Each number is 50 + 15 x the weight over its row's rms, rounded and kept within 0 to 99. Layers, rows and columns count from 0. The size before them is the row's rms in percent of the matrix's.

# layer 4 MLP up, 1152x384, rms 0.0396, rows 780-816, columns 96-191
101:39 67 65 34 54 34 84 46 33 55 39 52 52 33 47 47 54 57 51 42 44 60 47 38 53 64 73 43 42 48 43 37 63 56 32 42 42 21 55 43 82 37 68 21 23 57 70 54 48 29 85 40 22 47 25 16 38 52 66 59 47 43 61 25 47 57 69 55 38 26 68 71 58 57 45 77 52 33 34 50 46 38 60 51 19 50 57 67 55 48 65 45 60 23 67 60
104:61 48 66 43 40 70 40 68 56 43 68 51 66 52 22 67 41 43 71 34 63 59 58 53 47 57 72 48 52 34 67 73 44 40 61 32 53 32 82 25 53 35 75 58 49 52 36 38 42 74 55 44 79 50 63 51 57 64 44 43 72 39 66 49 87 71 39 55 76 28 46 57 60 35 53 52 39 48 41 53 47 34 56 44 32 39 58 45 48 59 39 56 42 52 65 58
105:33 43 57 49 58 46 34 53 55 76 62 32 60 23 58 59 70 59 59 72 58 60 43 46 65 58 43 48 30 24 59 65 38 48 52 36 43 60 64 38 63 36 35 56 51 75 75 47 77 34 44 33 47 44 64 45 37 40 45 42 42 62 61 17 17 26 64 27 55 51 47 10 45 32 47 45 35 75 35 72 41 53 40 26 52 35 58 52 50 33 22 49 43 71 72 45
102:62 28 65 62 55 35 45 54 54 56 44 44 65 54 65 54 44 60 56 42 49 86 54 49 48 85 67 73 64 33 57 72 77 21 43 32 64 54 56 44 72 25 51 46 38 25 46 35 50 44 49 04 58 42 82 75 51 36 80 43 67 75 53 56 70 54 55 39 55 72 23 34 57 51 18 48 46 63 48 34 54 44 47 38 25 37 47 45 48 48 35 72 35 34 25 53
094:41 61 72 36 51 40 32 31 45 62 47 55 36 33 68 57 58 57 52 58 48 70 59 51 56 74 66 45 44 65 63 67 39 50 37 57 26 49 53 53 68 70 45 65 49 59 40 72 50 57 45 48 52 34 49 36 41 55 47 53 42 50 40 50 51 41 69 74 43 35 37 74 58 70 39 85 34 81 62 30 67 64 65 92 48 55 30 47 61 82 42 27 55 46 25 81
099:74 32 23 52 75 70 54 46 76 75 57 53 35 50 72 53 45 63 54 56 35 77 54 24 38 78 24 30 23 31 53 70 39 52 35 42 66 58 53 24 59 41 31 19 58 68 68 74 60 41 43 19 65 36 48 39 54 67 33 44 61 42 53 24 52 43 51 51 36 68 62 42 79 74 35 51 79 38 56 50 32 49 53 31 45 51 58 47 59 37 58 71 29 61 44 70
103:52 56 53 48 51 62 44 49 51 48 82 57 64 50 61 19 39 48 44 24 52 56 58 69 16 44 36 42 37 79 44 49 39 63 63 51 59 57 66 27 56 60 51 38 30 65 44 55 39 73 53 26 52 33 35 54 60 33 53 43 44 24 78 39 73 65 49 52 40 66 63 32 38 57 26 51 39 33 67 64 47 69 35 15 55 25 59 55 79 76 64 87 51 40 40 76
089:43 40 56 55 43 50 72 38 60 65 80 63 52 16 57 55 57 38 48 50 49 44 46 30 44 43 63 43 53 63 66 66 61 47 43 66 41 38 48 64 51 53 56 48 28 57 31 57 55 32 58 40 46 72 57 39 51 81 61 71 66 60 59 62 42 45 67 55 33 24 52 71 32 58 32 68 62 61 39 65 56 65 74 76 58 40 58 55 56 40 67 55 31 66 73 32
101:45 38 62 61 99 45 39 38 53 34 36 52 58 44 59 71 65 39 58 30 22 66 43 47 46 55 60 28 40 63 86 59 47 60 67 63 54 53 50 25 45 37 40 65 54 68 48 44 47 51 67 75 56 57 73 67 18 58 64 13 75 26 50 68 41 70 50 60 52 65 50 58 54 38 29 29 53 29 40 11 55 48 42 55 66 41 38 67 50 56 15 45 71 31 48 63
097:40 66 52 33 26 71 59 45 59 35 61 51 56 74 55 48 30 45 63 40 21 69 34 23 68 63 61 16 46 42 53 42 76 64 30 36 69 66 62 61 36 25 36 53 45 63 41 71 30 63 69 45 37 18 49 12 53 40 72 51 52 58 43 12 53 53 47 81 25 58 63 47 32 88 48 68 47 38 26 63 52 40 26 42 48 41 47 63 86 53 56 61 52 25 59 56
102:42 57 83 38 70 51 35 59 68 71 52 63 63 40 61 49 50 40 64 56 05 50 84 49 44 40 58 41 50 42 52 36 39 66 46 46 47 32 56 55 36 02 68 22 37 55 61 36 47 29 41 41 65 47 65 55 36 40 34 56 64 28 56 51 51 42 36 31 24 54 63 37 43 33 37 65 54 38 36 36 58 52 36 52 54 43 59 52 62 40 54 40 52 34 40 18
099:44 38 42 54 85 56 51 52 76 68 63 34 49 37 39 42 90 46 70 23 47 41 41 49 42 46 64 69 35 10 44 88 52 68 48 64 48 28 31 55 67 27 54 67 24 43 43 61 75 33 52 41 44 27 62 62 43 24 24 53 63 78 44 73 45 72 69 34 58 65 31 60 38 28 57 50 41 47 53 14 52 54 36 46 82 50 73 68 57 43 27 72 40 55 58 54
096:29 33 62 63 61 24 63 63 46 73 57 29 45 24 54 42 28 28 50 22 64 59 77 52 47 61 43 46 70 79 55 56 31 21 24 52 60 48 51 42 60 56 34 46 54 42 38 48 41 40 71 48 82 56 55 59 34 66 44 78 51 33 72 37 48 53 50 41 64 43 58 31 63 51 46 65 36 52 59 44 21 45 50 58 63 37 48 36 76 70 48 51 66 42 18 67
102:54 38 63 45 62 33 49 69 47 52 78 50 81 60 77 43 54 50 50 31 40 32 45 08 43 59 60 25 16 35 37 43 50 36 47 55 44 38 52 62 44 57 66 50 51 67 51 48 57 36 35 56 50 36 63 75 64 61 45 72 54 42 72 37 71 59 52 65 48 54 51 83 32 60 39 22 33 39 41 51 64 52 29 29 38 69 96 31 54 54 69 48 79 29 86 48
100:53 15 70 36 79 59 60 60 53 38 59 46 87 34 50 39 48 57 80 53 61 52 36 55 68 77 58 22 45 41 62 41 80 37 41 68 39 83 71 82 41 83 40 33 22 53 41 57 71 51 61 45 53 59 66 61 51 43 86 50 30 37 47 31 39 68 65 52 52 68 44 34 23 79 74 64 44 57 28 63 27 65 61 76 73 58 72 27 47 38 40 63 40 55 72 19
093:50 40 62 31 38 44 86 56 52 33 51 46 48 45 60 29 38 65 47 39 59 53 46 58 35 52 60 53 61 32 70 76 84 32 44 75 46 38 64 57 54 38 35 42 61 55 33 19 44 67 49 40 42 44 40 71 48 66 60 79 45 60 44 35 63 59 61 63 28 39 64 57 32 58 43 63 33 62 47 49 26 53 63 45 37 41 53 54 84 40 53 50 66 40 85 62
093:48 66 37 63 46 35 64 47 40 60 31 58 24 61 49 52 62 41 58 38 53 53 64 27 17 51 42 59 45 57 56 43 47 10 59 40 58 54 41 63 46 52 68 50 43 31 35 42 27 34 74 39 44 81 50 54 58 20 30 31 21 28 62 53 26 66 76 50 35 53 58 45 53 66 28 51 58 40 36 55 27 56 59 12 52 25 75 42 50 47 89 32 39 70 62 60
087:35 59 57 49 51 53 43 34 63 90 59 70 44 29 72 36 38 42 79 54 37 62 78 35 48 65 27 59 32 41 58 55 76 55 72 57 67 59 47 51 41 32 57 59 53 52 44 61 66 26 59 53 40 66 68 41 28 32 11 43 60 44 64 58 36 87 39 42 71 40 26 23 34 76 42 53 55 63 52 40 69 34 39 44 59 50 63 60 42 59 40 34 34 52 77 83
100:50 39 49 17 47 53 35 46 69 41 28 60 39 21 60 74 51 42 72 55 52 24 52 23 47 74 33 52 52 32 38 10 37 52 46 28 56 65 47 63 42 64 35 49 41 48 42 42 25 45 46 49 50 35 53 60 41 59 21 67 57 64 55 76 44 43 57 39 64 36 21 47 52 45 43 60 60 37 67 79 27 45 44 82 44 65 67 51 55 36 47 60 77 69 53 48
101:52 25 59 46 66 30 54 65 74 51 52 32 35 55 44 61 46 26 55 56 43 60 55 59 67 54 29 47 39 47 71 42 47 59 63 65 48 55 80 49 61 45 40 35 49 56 42 56 49 48 26 72 63 58 42 28 65 24 50 66 31 39 55 51 68 50 67 56 40 53 80 23 58 49 48 72 30 37 76 40 57 21 52 68 50 20 67 55 87 86 46 63 44 63 43 47
100:65 35 51 54 68 45 75 58 59 35 56 20 65 57 43 51 31 43 44 51 27 59 57 38 55 35 36 60 71 51 35 54 53 54 65 57 44 52 24 43 54 53 51 66 60 63 53 78 41 58 23 43 64 52 58 44 30 81 86 44 37 50 52 47 42 46 66 36 85 35 42 65 44 45 51 64 27 81 18 52 28 58 29 31 52 28 60 36 44 42 60 31 38 47 66 37
105:57 43 29 12 41 45 46 43 48 57 51 48 87 60 65 71 48 51 73 34 49 48 55 26 58 48 38 43 29 49 41 40 50 58 37 53 43 36 28 31 43 30 26 48 49 63 49 26 45 67 47 35 28 52 24 30 51 73 64 47 39 50 52 37 73 42 57 43 60 43 47 57 39 30 41 37 32 44 59 73 32 55 71 35 57 31 79 71 40 27 72 64 60 46 32 56
110:52 40 66 39 55 59 60 44 45 59 58 47 60 09 28 41 65 56 83 08 36 59 50 52 54 62 27 48 54 30 33 45 58 73 49 25 76 43 41 51 57 39 46 67 16 35 33 74 36 55 29 54 80 31 29 55 53 13 52 39 58 50 63 47 65 66 59 46 56 32 12 63 50 38 79 34 57 51 54 43 51 78 80 52 49 45 56 70 37 31 65 55 36 48 65 70
103:43 48 50 38 61 53 84 24 50 60 35 54 56 63 31 38 38 32 52 39 42 63 46 45 54 60 28 56 25 54 58 64 69 58 40 49 44 51 47 41 71 37 77 45 26 45 54 33 60 39 91 35 39 37 48 21 60 49 64 63 48 31 60 81 45 62 65 52 44 58 36 42 72 57 35 54 63 47 56 61 45 60 58 61 59 68 60 54 52 56 38 68 60 56 55 49
093:53 48 85 51 46 53 51 50 55 39 33 46 43 37 48 61 45 34 80 60 62 70 53 40 65 43 27 60 40 65 68 44 49 59 87 73 44 41 33 53 61 43 65 21 50 36 39 52 47 60 28 09 58 59 51 60 31 49 53 49 29 52 54 42 58 30 58 50 38 69 75 72 41 49 16 49 70 35 67 56 50 64 71 36 53 50 66 76 45 61 53 40 49 30 55 64
099:37 32 50 37 50 64 63 16 46 69 68 60 34 63 41 41 35 70 58 55 53 58 53 58 29 60 37 38 45 27 39 36 48 22 44 45 38 43 43 62 64 47 76 37 44 87 54 73 53 59 53 53 62 48 67 44 38 49 53 42 36 60 72 36 41 46 43 31 38 46 64 67 37 59 37 65 65 33 51 23 56 39 30 47 61 13 50 34 56 33 59 44 47 53 29 53
111:29 19 69 63 79 41 64 17 79 31 59 22 61 26 48 67 66 62 67 33 28 62 69 63 58 31 50 49 28 61 65 49 58 60 40 42 58 64 53 34 54 16 63 65 47 62 59 56 60 54 48 34 51 57 56 31 26 60 45 42 38 43 58 44 68 39 50 54 77 57 53 48 45 48 52 63 41 62 77 71 22 33 32 70 54 36 55 46 68 66 32 51 56 66 59 51
108:49 50 41 46 75 26 56 17 49 21 59 45 37 65 47 50 55 41 56 56 20 34 43 46 49 59 34 46 29 35 61 32 64 55 73 57 09 48 47 40 34 28 42 43 48 61 41 37 23 63 32 48 43 51 34 24 66 49 33 68 52 32 48 61 73 36 51 63 38 70 60 51 48 45 55 38 38 51 52 61 59 59 33 59 48 36 35 56 79 25 55 43 56 35 47 18
098:50 43 51 27 80 67 48 24 45 66 48 51 36 57 43 36 50 28 66 41 29 59 40 33 45 53 64 55 46 26 51 62 72 33 70 27 68 58 61 49 43 20 65 37 30 22 56 47 34 49 53 40 60 55 44 57 54 41 50 52 26 58 80 38 35 51 48 76 36 67 62 12 52 59 33 44 32 31 49 58 63 48 63 46 58 66 63 33 60 60 68 64 52 73 45 68
108:56 26 46 55 79 58 44 48 58 36 35 46 62 29 26 39 44 57 71 65 46 35 68 22 55 63 65 43 40 53 71 37 61 39 68 45 25 42 41 68 54 27 75 41 60 64 72 68 89 28 68 62 62 44 83 43 48 53 82 85 50 60 41 54 98 49 61 71 51 50 49 47 55 45 59 67 29 27 45 67 45 40 39 74 45 55 63 17 53 72 39 51 51 33 49 25
101:61 27 77 23 56 38 59 55 66 49 54 50 64 38 55 57 63 64 48 46 23 45 81 65 41 69 40 39 38 13 55 57 46 47 41 49 24 33 68 63 58 34 14 16 77 85 68 58 69 61 24 42 36 57 56 44 69 68 37 52 65 51 36 67 62 57 53 27 56 63 73 52 45 24 49 66 38 52 47 33 44 54 33 41 53 37 61 66 58 52 64 85 27 50 49 48
099:48 50 47 39 47 72 44 66 41 52 76 24 50 65 56 44 65 51 63 55 37 50 40 44 43 58 33 38 48 31 57 59 52 56 49 41 38 43 56 38 50 56 73 46 56 54 37 34 55 51 22 35 73 62 43 56 49 34 45 75 48 26 47 41 55 45 95 51 32 49 42 26 48 43 09 17 66 48 76 48 41 28 35 60 35 62 63 45 32 54 33 81 51 25 36 48
090:51 28 68 49 57 44 65 54 56 27 96 44 66 41 48 27 27 56 78 36 58 40 58 42 09 41 41 35 42 59 64 64 44 36 24 28 81 38 58 70 55 55 52 56 74 47 38 63 56 33 63 36 64 44 57 45 18 37 78 59 60 35 53 38 59 59 49 35 71 48 45 52 23 80 64 49 41 66 36 40 35 63 45 24 39 69 36 54 54 72 55 26 62 46 81 56
094:29 48 62 32 41 41 55 21 58 49 30 44 53 29 60 70 52 48 63 52 23 48 39 77 41 52 19 48 53 45 48 64 34 39 41 73 32 50 33 59 47 44 36 47 17 80 20 64 51 60 62 42 46 61 65 63 44 46 43 48 83 30 60 65 49 62 66 41 19 55 44 26 65 42 56 55 27 57 42 53 44 42 52 25 55 40 51 50 28 23 86 75 61 32 33 37
098:38 24 72 20 49 41 53 37 53 51 55 45 38 35 68 54 48 53 73 53 28 69 70 45 16 51 21 52 41 48 61 32 52 39 57 53 38 72 60 46 37 37 61 50 49 44 43 44 22 53 73 21 68 45 35 25 45 60 62 59 43 22 47 28 41 77 41 67 53 56 64 35 47 78 46 71 71 48 39 67 30 57 29 30 57 60 85 46 35 43 60 64 30 54 25 47
113:41 50 69 47 44 79 62 45 52 49 83 44 43 50 59 65 84 44 39 00 55 67 53 27 49 78 59 32 58 69 68 33 72 30 33 56 38 38 35 55 60 28 55 44 59 70 58 42 50 41 60 41 83 60 62 54 34 60 53 14 82 44 58 44 21 23 60 36 22 49 64 59 63 29 53 66 57 64 56 57 58 60 35 39 62 27 45 68 83 43 47 25 68 51 58 50
099:41 30 40 68 52 51 43 61 56 59 60 48 47 64 55 56 45 57 73 32 35 43 55 49 30 53 15 44 26 44 64 67 57 00 77 59 41 42 58 56 68 47 42 39 58 82 74 08 52 38 52 60 37 24 53 57 47 52 54 26 56 58 35 37 40 46 60 31 55 37 35 50 57 52 64 34 55 43 62 58 61 54 17 49 34 45 57 43 52 64 66 60 61 53 35 40
# layer 4 MLP down (transposed), 1152x384, rms 0.0344, rows 780-815, columns 96-191
100:61 80 45 49 46 43 63 67 31 52 59 58 59 57 44 37 34 57 48 46 63 72 61 41 49 74 49 52 40 48 42 55 35 46 52 55 28 64 48 55 68 54 58 52 66 55 39 76 44 49 44 40 63 58 65 45 71 54 47 57 59 15 32 53 24 38 47 58 31 58 31 50 56 49 60 72 96 48 27 75 76 45 56 49 76 12 52 48 65 79 40 43 62 50 66 00
101:76 49 67 65 38 45 39 69 58 47 50 43 11 40 36 44 51 41 24 69 75 54 48 65 69 61 64 33 65 58 70 65 53 50 62 31 61 31 51 55 43 58 71 34 59 52 13 55 24 69 50 50 68 58 59 51 58 83 67 69 56 44 71 41 51 26 79 30 56 27 35 44 59 31 54 64 49 55 59 45 61 44 82 66 45 42 18 43 59 46 64 49 70 51 29 70
104:41 39 42 32 63 63 49 63 64 34 50 39 40 50 56 09 43 09 44 49 72 49 16 49 39 52 41 98 47 41 66 49 42 50 65 34 55 48 49 63 40 44 39 43 54 63 60 37 87 50 99 52 34 32 47 24 61 29 65 38 25 36 38 57 39 79 28 61 50 18 54 65 58 47 54 37 44 28 31 64 53 50 54 67 78 32 54 68 58 55 57 45 64 68 49 44
098:68 66 62 43 80 63 67 39 57 73 57 38 60 55 45 71 67 48 66 33 65 40 40 45 25 60 75 29 41 26 72 43 36 47 48 66 62 46 37 56 69 62 76 37 75 52 24 57 36 68 55 68 33 50 63 60 31 45 43 55 65 71 43 26 62 85 38 50 68 52 41 46 43 39 42 62 27 44 67 64 73 41 50 75 39 61 43 78 43 63 60 51 47 81 38 54
097:47 64 47 43 38 32 58 22 32 69 53 56 26 62 55 47 58 45 33 73 80 34 72 24 58 68 75 46 80 63 32 52 45 37 22 61 43 61 53 67 51 84 08 41 37 31 30 57 29 64 51 46 49 56 43 62 61 36 49 54 75 67 34 48 41 19 73 59 26 58 38 49 71 27 67 43 48 47 61 33 61 61 49 35 45 57 50 62 28 26 44 45 31 59 37 28
099:25 57 65 37 37 62 55 20 56 51 48 54 65 64 72 32 64 35 46 34 55 64 53 76 65 19 56 56 48 60 16 50 37 36 42 37 49 64 38 36 58 34 57 58 49 14 57 76 58 63 62 41 62 50 47 52 28 35 41 34 50 47 64 64 86 41 49 43 39 46 58 31 67 29 45 50 39 57 47 72 53 46 68 51 52 67 71 52 44 00 62 70 21 46 59 48
100:43 56 62 60 43 82 26 62 49 49 62 37 17 44 37 63 39 52 28 50 51 42 49 49 50 48 64 41 36 72 26 18 51 55 39 40 38 59 62 49 63 47 70 68 30 48 54 49 29 62 61 46 43 45 30 36 32 54 41 55 72 52 69 55 85 57 52 53 67 67 32 35 66 42 31 38 27 59 54 54 43 46 73 57 49 41 65 58 45 77 41 45 54 67 49 57
091:46 54 60 57 24 48 55 27 63 29 43 89 40 52 68 50 39 57 24 85 63 39 67 45 67 42 47 73 41 52 32 41 31 69 57 31 32 41 56 73 35 62 42 78 37 54 32 35 44 52 65 50 54 43 49 60 38 53 63 57 76 34 59 72 34 50 40 59 52 48 64 63 50 46 57 79 66 60 41 83 12 51 77 29 42 29 76 32 35 46 64 59 46 60 41 28
100:64 54 64 64 40 31 28 56 54 41 46 62 42 28 57 40 28 54 33 71 61 62 76 28 34 65 86 45 74 39 20 39 64 38 58 56 52 07 33 34 64 35 56 45 45 64 39 30 22 65 46 34 52 29 41 48 52 67 39 35 61 64 59 23 51 42 55 54 26 38 57 48 72 42 79 41 63 66 65 40 55 47 27 50 47 35 57 27 59 46 60 52 66 63 24 28
099:22 40 63 71 65 51 30 44 73 60 49 45 48 47 55 34 16 41 34 68 58 66 31 59 71 59 30 49 24 19 49 56 47 52 53 47 76 68 38 71 36 38 65 41 50 64 32 34 48 84 31 56 65 47 35 77 48 47 40 66 55 80 53 55 73 40 56 53 43 92 69 44 20 50 53 43 56 72 73 28 48 29 29 70 50 69 31 48 29 64 38 81 54 39 48 30
103:32 39 63 39 53 29 18 52 70 44 27 18 57 76 37 53 24 75 29 29 55 51 55 47 60 45 36 46 45 42 50 61 47 32 57 51 58 50 62 75 61 61 58 55 46 41 54 42 79 41 52 38 50 33 63 42 64 27 70 27 62 74 47 41 44 54 64 77 39 51 53 56 63 61 14 60 51 11 43 43 65 52 48 60 28 74 55 36 39 45 64 58 53 53 73 26
098:63 74 52 44 38 59 39 62 35 51 28 61 51 66 30 55 61 70 27 46 51 59 44 41 59 44 72 17 42 25 40 26 48 50 46 71 28 72 24 41 47 58 41 42 51 62 26 52 15 39 41 51 59 80 55 37 47 47 54 64 72 23 44 45 51 62 42 66 82 54 27 47 65 48 65 46 56 58 40 63 65 42 56 56 42 49 66 35 61 58 69 70 84 60 52 48
097:55 70 49 37 42 50 58 80 62 60 56 42 60 56 41 74 45 52 71 55 69 23 46 46 39 54 46 26 50 53 56 31 56 52 13 69 32 57 68 37 37 53 47 46 58 29 63 78 52 28 33 70 66 52 90 34 44 74 40 23 49 57 74 59 46 39 54 17 56 38 50 70 43 43 55 68 51 82 64 33 64 42 38 52 50 26 44 57 53 55 74 57 60 67 32 62
102:73 42 40 48 31 58 15 35 29 42 46 36 38 83 55 49 45 24 41 57 39 65 50 53 61 30 70 58 55 52 57 58 70 66 46 75 50 62 49 44 66 50 52 50 34 37 51 39 52 54 46 70 48 49 53 53 41 51 38 49 45 64 60 80 41 39 43 65 56 51 79 74 44 44 53 76 56 59 45 76 38 35 36 39 45 26 75 27 46 35 46 54 49 29 45 60
102:51 32 42 61 77 23 49 60 34 63 42 52 38 43 37 62 48 39 42 47 31 42 55 40 69 26 50 53 37 40 56 76 31 57 48 67 20 37 60 35 50 31 37 40 62 38 53 54 33 58 41 40 65 63 73 42 29 44 29 48 40 37 61 59 49 54 48 48 38 59 56 76 75 20 72 49 26 37 47 56 34 48 52 56 68 62 33 62 60 84 33 43 58 52 63 39
094:48 66 54 49 65 65 42 45 48 11 60 84 57 35 73 44 29 68 26 50 60 07 49 44 42 53 36 71 50 61 71 50 50 46 60 78 60 56 73 52 29 26 42 62 53 40 53 43 30 57 38 48 46 33 44 61 58 65 61 52 62 65 40 71 44 61 59 69 52 56 59 39 35 70 52 66 42 48 71 47 35 52 38 41 41 44 52 62 78 62 45 54 57 60 41 78
093:59 39 48 48 36 44 36 52 81 57 75 67 48 30 55 75 67 63 44 49 84 49 35 57 67 39 49 58 50 52 22 70 29 44 55 60 69 32 07 55 64 53 83 30 45 70 41 60 61 43 41 49 55 65 17 41 67 47 22 17 08 45 47 58 55 58 31 46 48 33 38 33 32 91 69 55 58 45 49 51 58 67 34 45 40 65 30 45 44 44 35 44 55 40 54 45
089:56 53 46 68 33 58 69 54 23 32 51 69 27 66 46 38 46 29 57 43 58 39 38 51 37 57 50 67 36 63 42 40 64 23 27 65 28 40 56 67 36 77 16 56 67 47 46 65 63 34 48 71 38 32 51 48 41 65 45 48 55 33 52 46 46 52 61 45 12 67 75 63 78 58 51 42 50 25 40 38 43 72 32 47 42 84 40 40 74 38 46 45 50 57 70 30
102:36 42 29 49 42 27 62 39 16 34 57 41 39 63 57 68 85 62 52 30 47 40 46 52 50 55 49 60 50 27 72 62 64 28 52 36 60 42 46 31 50 57 56 61 60 27 28 67 30 33 67 29 58 39 66 43 60 37 41 51 68 49 42 70 41 41 68 31 56 62 35 54 68 38 49 49 50 66 51 59 09 42 47 41 59 54 40 78 57 68 57 44 60 47 47 67
087:77 48 18 52 46 37 33 53 35 33 27 74 54 52 59 36 59 60 34 43 57 48 30 61 56 24 46 52 62 54 55 48 38 64 49 64 81 45 68 29 52 64 35 52 69 49 35 57 41 66 63 53 40 40 61 26 56 68 70 61 62 42 62 85 62 74 58 30 51 81 58 49 56 58 86 40 46 64 54 73 37 67 63 45 36 71 41 33 37 51 82 34 28 58 27 53
099:20 25 61 38 43 39 38 56 52 33 22 49 54 71 30 74 64 50 73 45 60 49 40 61 48 37 61 42 34 61 42 69 70 67 26 66 62 59 39 75 58 77 56 36 77 21 57 63 46 39 71 73 48 50 50 39 63 75 61 71 62 56 59 34 51 38 54 50 66 40 51 69 64 73 32 50 50 55 83 28 22 54 68 57 65 59 50 62 62 54 80 53 43 44 62 56
103:50 49 57 70 63 54 47 63 57 68 44 71 36 55 31 69 52 56 44 45 51 48 51 52 12 46 23 71 83 48 50 48 56 49 66 57 66 61 38 48 46 47 52 35 31 49 78 43 43 43 38 30 41 75 37 50 32 42 42 32 43 26 07 46 90 32 52 59 53 43 56 55 47 48 52 53 60 74 39 26 51 72 45 72 57 51 30 29 53 62 45 43 55 38 65 63
110:76 46 22 31 16 62 45 57 64 62 72 62 63 34 49 60 46 48 57 32 50 56 63 44 62 64 60 38 45 41 65 50 41 17 39 57 24 33 62 35 65 35 56 44 71 49 18 54 72 52 35 40 40 62 55 41 13 46 66 90 40 37 58 40 84 66 65 30 65 38 60 50 67 35 51 67 63 46 48 34 67 46 47 51 49 61 36 11 34 46 72 46 47 62 81 51
106:50 53 38 30 38 47 75 55 58 48 42 50 61 28 63 62 45 75 49 19 46 47 57 35 52 59 62 29 42 57 29 52 47 58 48 64 59 51 46 42 55 57 60 17 29 63 42 87 58 19 60 15 34 36 64 58 59 67 33 45 39 36 72 33 70 25 67 39 58 40 27 69 55 46 67 15 85 61 43 64 54 63 54 27 57 66 42 41 64 35 62 61 30 08 46 41
097:31 33 63 16 38 38 79 51 73 50 62 42 27 38 24 59 45 71 47 62 62 34 53 40 65 39 41 55 46 62 29 54 31 58 41 64 63 62 33 56 60 46 58 50 23 30 21 62 67 54 74 53 54 50 49 24 47 47 49 39 52 72 37 46 48 68 50 40 49 58 47 59 35 44 59 55 45 64 72 72 59 39 56 44 51 54 52 84 24 70 49 29 57 54 10 61
098:40 30 37 50 47 75 33 46 40 64 16 22 36 34 34 44 60 67 31 49 66 42 69 48 77 37 70 52 45 59 41 54 64 91 40 25 74 49 37 43 72 81 62 67 72 24 56 30 33 15 70 51 39 35 30 51 31 71 42 49 59 59 38 33 42 30 20 65 62 52 58 61 53 62 39 52 46 81 33 49 58 46 60 27 71 34 92 64 34 48 55 31 50 59 45 53
108:70 57 41 53 56 61 61 47 61 55 29 65 56 71 44 52 45 42 44 65 52 55 46 72 73 47 74 54 54 66 40 59 31 50 41 32 32 38 59 56 74 68 59 38 83 17 70 29 36 50 77 55 44 58 56 05 46 46 77 50 69 42 43 54 57 60 52 82 60 89 34 68 61 13 62 48 55 51 37 61 47 56 34 10 49 71 41 52 41 34 43 58 55 69 60 47
106:66 28 45 60 48 56 54 84 50 48 75 54 53 68 50 54 68 53 67 60 46 71 55 78 84 54 60 41 72 65 56 76 49 39 64 38 51 61 71 43 55 45 55 41 48 34 47 53 55 31 57 58 72 36 47 35 70 60 50 62 41 58 33 38 67 41 36 35 58 69 66 67 63 58 49 72 44 60 54 54 54 59 57 35 68 45 36 45 52 33 44 53 22 37 73 44
097:76 64 56 63 45 42 62 31 44 47 32 33 44 60 39 26 58 60 61 73 41 35 66 36 39 53 63 56 39 50 66 47 46 58 70 29 51 53 35 38 41 10 62 36 34 18 35 44 28 41 41 73 49 39 22 68 56 48 38 37 20 58 44 42 37 60 57 71 64 48 62 44 62 51 69 41 46 47 58 71 48 47 55 51 55 54 71 65 80 36 65 41 66 51 63 41
107:54 34 56 32 62 71 26 99 38 65 40 40 50 45 69 45 55 54 69 86 63 65 40 77 26 30 66 32 49 47 56 54 47 88 47 33 42 39 68 39 33 48 25 57 61 46 54 70 50 77 54 35 51 68 71 56 64 42 44 51 48 36 41 49 80 47 44 62 25 59 39 45 43 66 47 57 50 54 67 62 53 69 82 35 21 52 47 56 31 46 49 35 62 42 32 40
101:33 61 70 47 51 57 68 43 40 54 52 44 23 62 53 53 52 37 43 48 45 45 20 40 65 57 41 41 54 47 29 35 45 46 16 76 24 68 35 61 46 33 51 25 47 39 56 51 01 44 35 55 69 60 58 74 53 29 51 42 67 54 40 39 45 25 55 40 39 67 46 68 59 60 28 52 47 43 48 65 51 66 46 34 57 37 59 37 32 23 25 61 70 55 28 58
096:22 55 43 53 42 59 67 42 57 49 52 76 52 72 34 67 31 47 57 39 51 44 54 30 68 51 57 39 54 51 30 43 52 33 52 69 54 75 58 45 57 69 55 40 48 44 52 47 67 62 58 31 51 82 51 46 48 59 26 47 62 57 51 68 36 46 30 39 67 41 39 64 29 37 65 32 55 36 58 70 55 72 51 66 61 76 39 50 56 58 56 30 18 57 83 57
092:42 50 45 46 53 27 60 55 47 52 67 37 31 68 59 40 36 57 45 34 65 57 24 29 41 53 28 65 57 51 64 70 40 56 24 45 76 45 24 74 41 25 38 58 67 52 36 47 37 37 45 39 51 62 36 53 40 64 55 76 39 46 63 57 47 57 80 71 61 50 51 38 53 35 47 37 52 51 72 63 24 55 53 40 43 71 33 51 49 72 60 65 28 57 82 61
097:49 42 43 41 37 65 41 24 57 64 44 59 70 34 60 49 48 39 66 49 47 72 34 47 29 58 56 57 51 58 44 47 22 39 82 78 66 49 45 59 56 57 56 41 51 39 38 38 63 33 53 61 65 60 42 65 49 55 43 56 52 31 41 59 64 65 49 35 70 42 59 58 54 40 33 83 47 29 45 54 52 60 65 57 63 46 44 42 26 73 65 42 47 47 27 10
100:42 67 56 62 34 47 31 86 65 52 45 54 50 37 44 55 80 23 41 55 50 58 47 79 55 24 43 46 22 24 25 37 54 36 63 47 65 58 19 38 31 30 47 58 29 38 47 47 70 50 44 77 77 57 54 66 81 67 44 42 47 94 46 47 73 28 64 75 37 70 48 41 70 56 55 73 54 31 55 65 10 68 18 62 59 54 52 37 33 44 56 70 43 45 59 35
111:36 56 64 75 35 45 63 40 60 42 78 44 52 44 55 58 45 78 52 73 43 47 35 29 25 41 34 87 51 85 77 78 56 52 47 37 38 55 53 49 38 49 41 49 48 69 44 61 38 29 65 52 64 59 64 55 58 41 61 51 42 41 36 58 43 36 40 38 50 66 46 54 40 55 48 62 40 33 37 31 99 32 47 65 63 61 67 79 43 84 26 55 44 38 67 55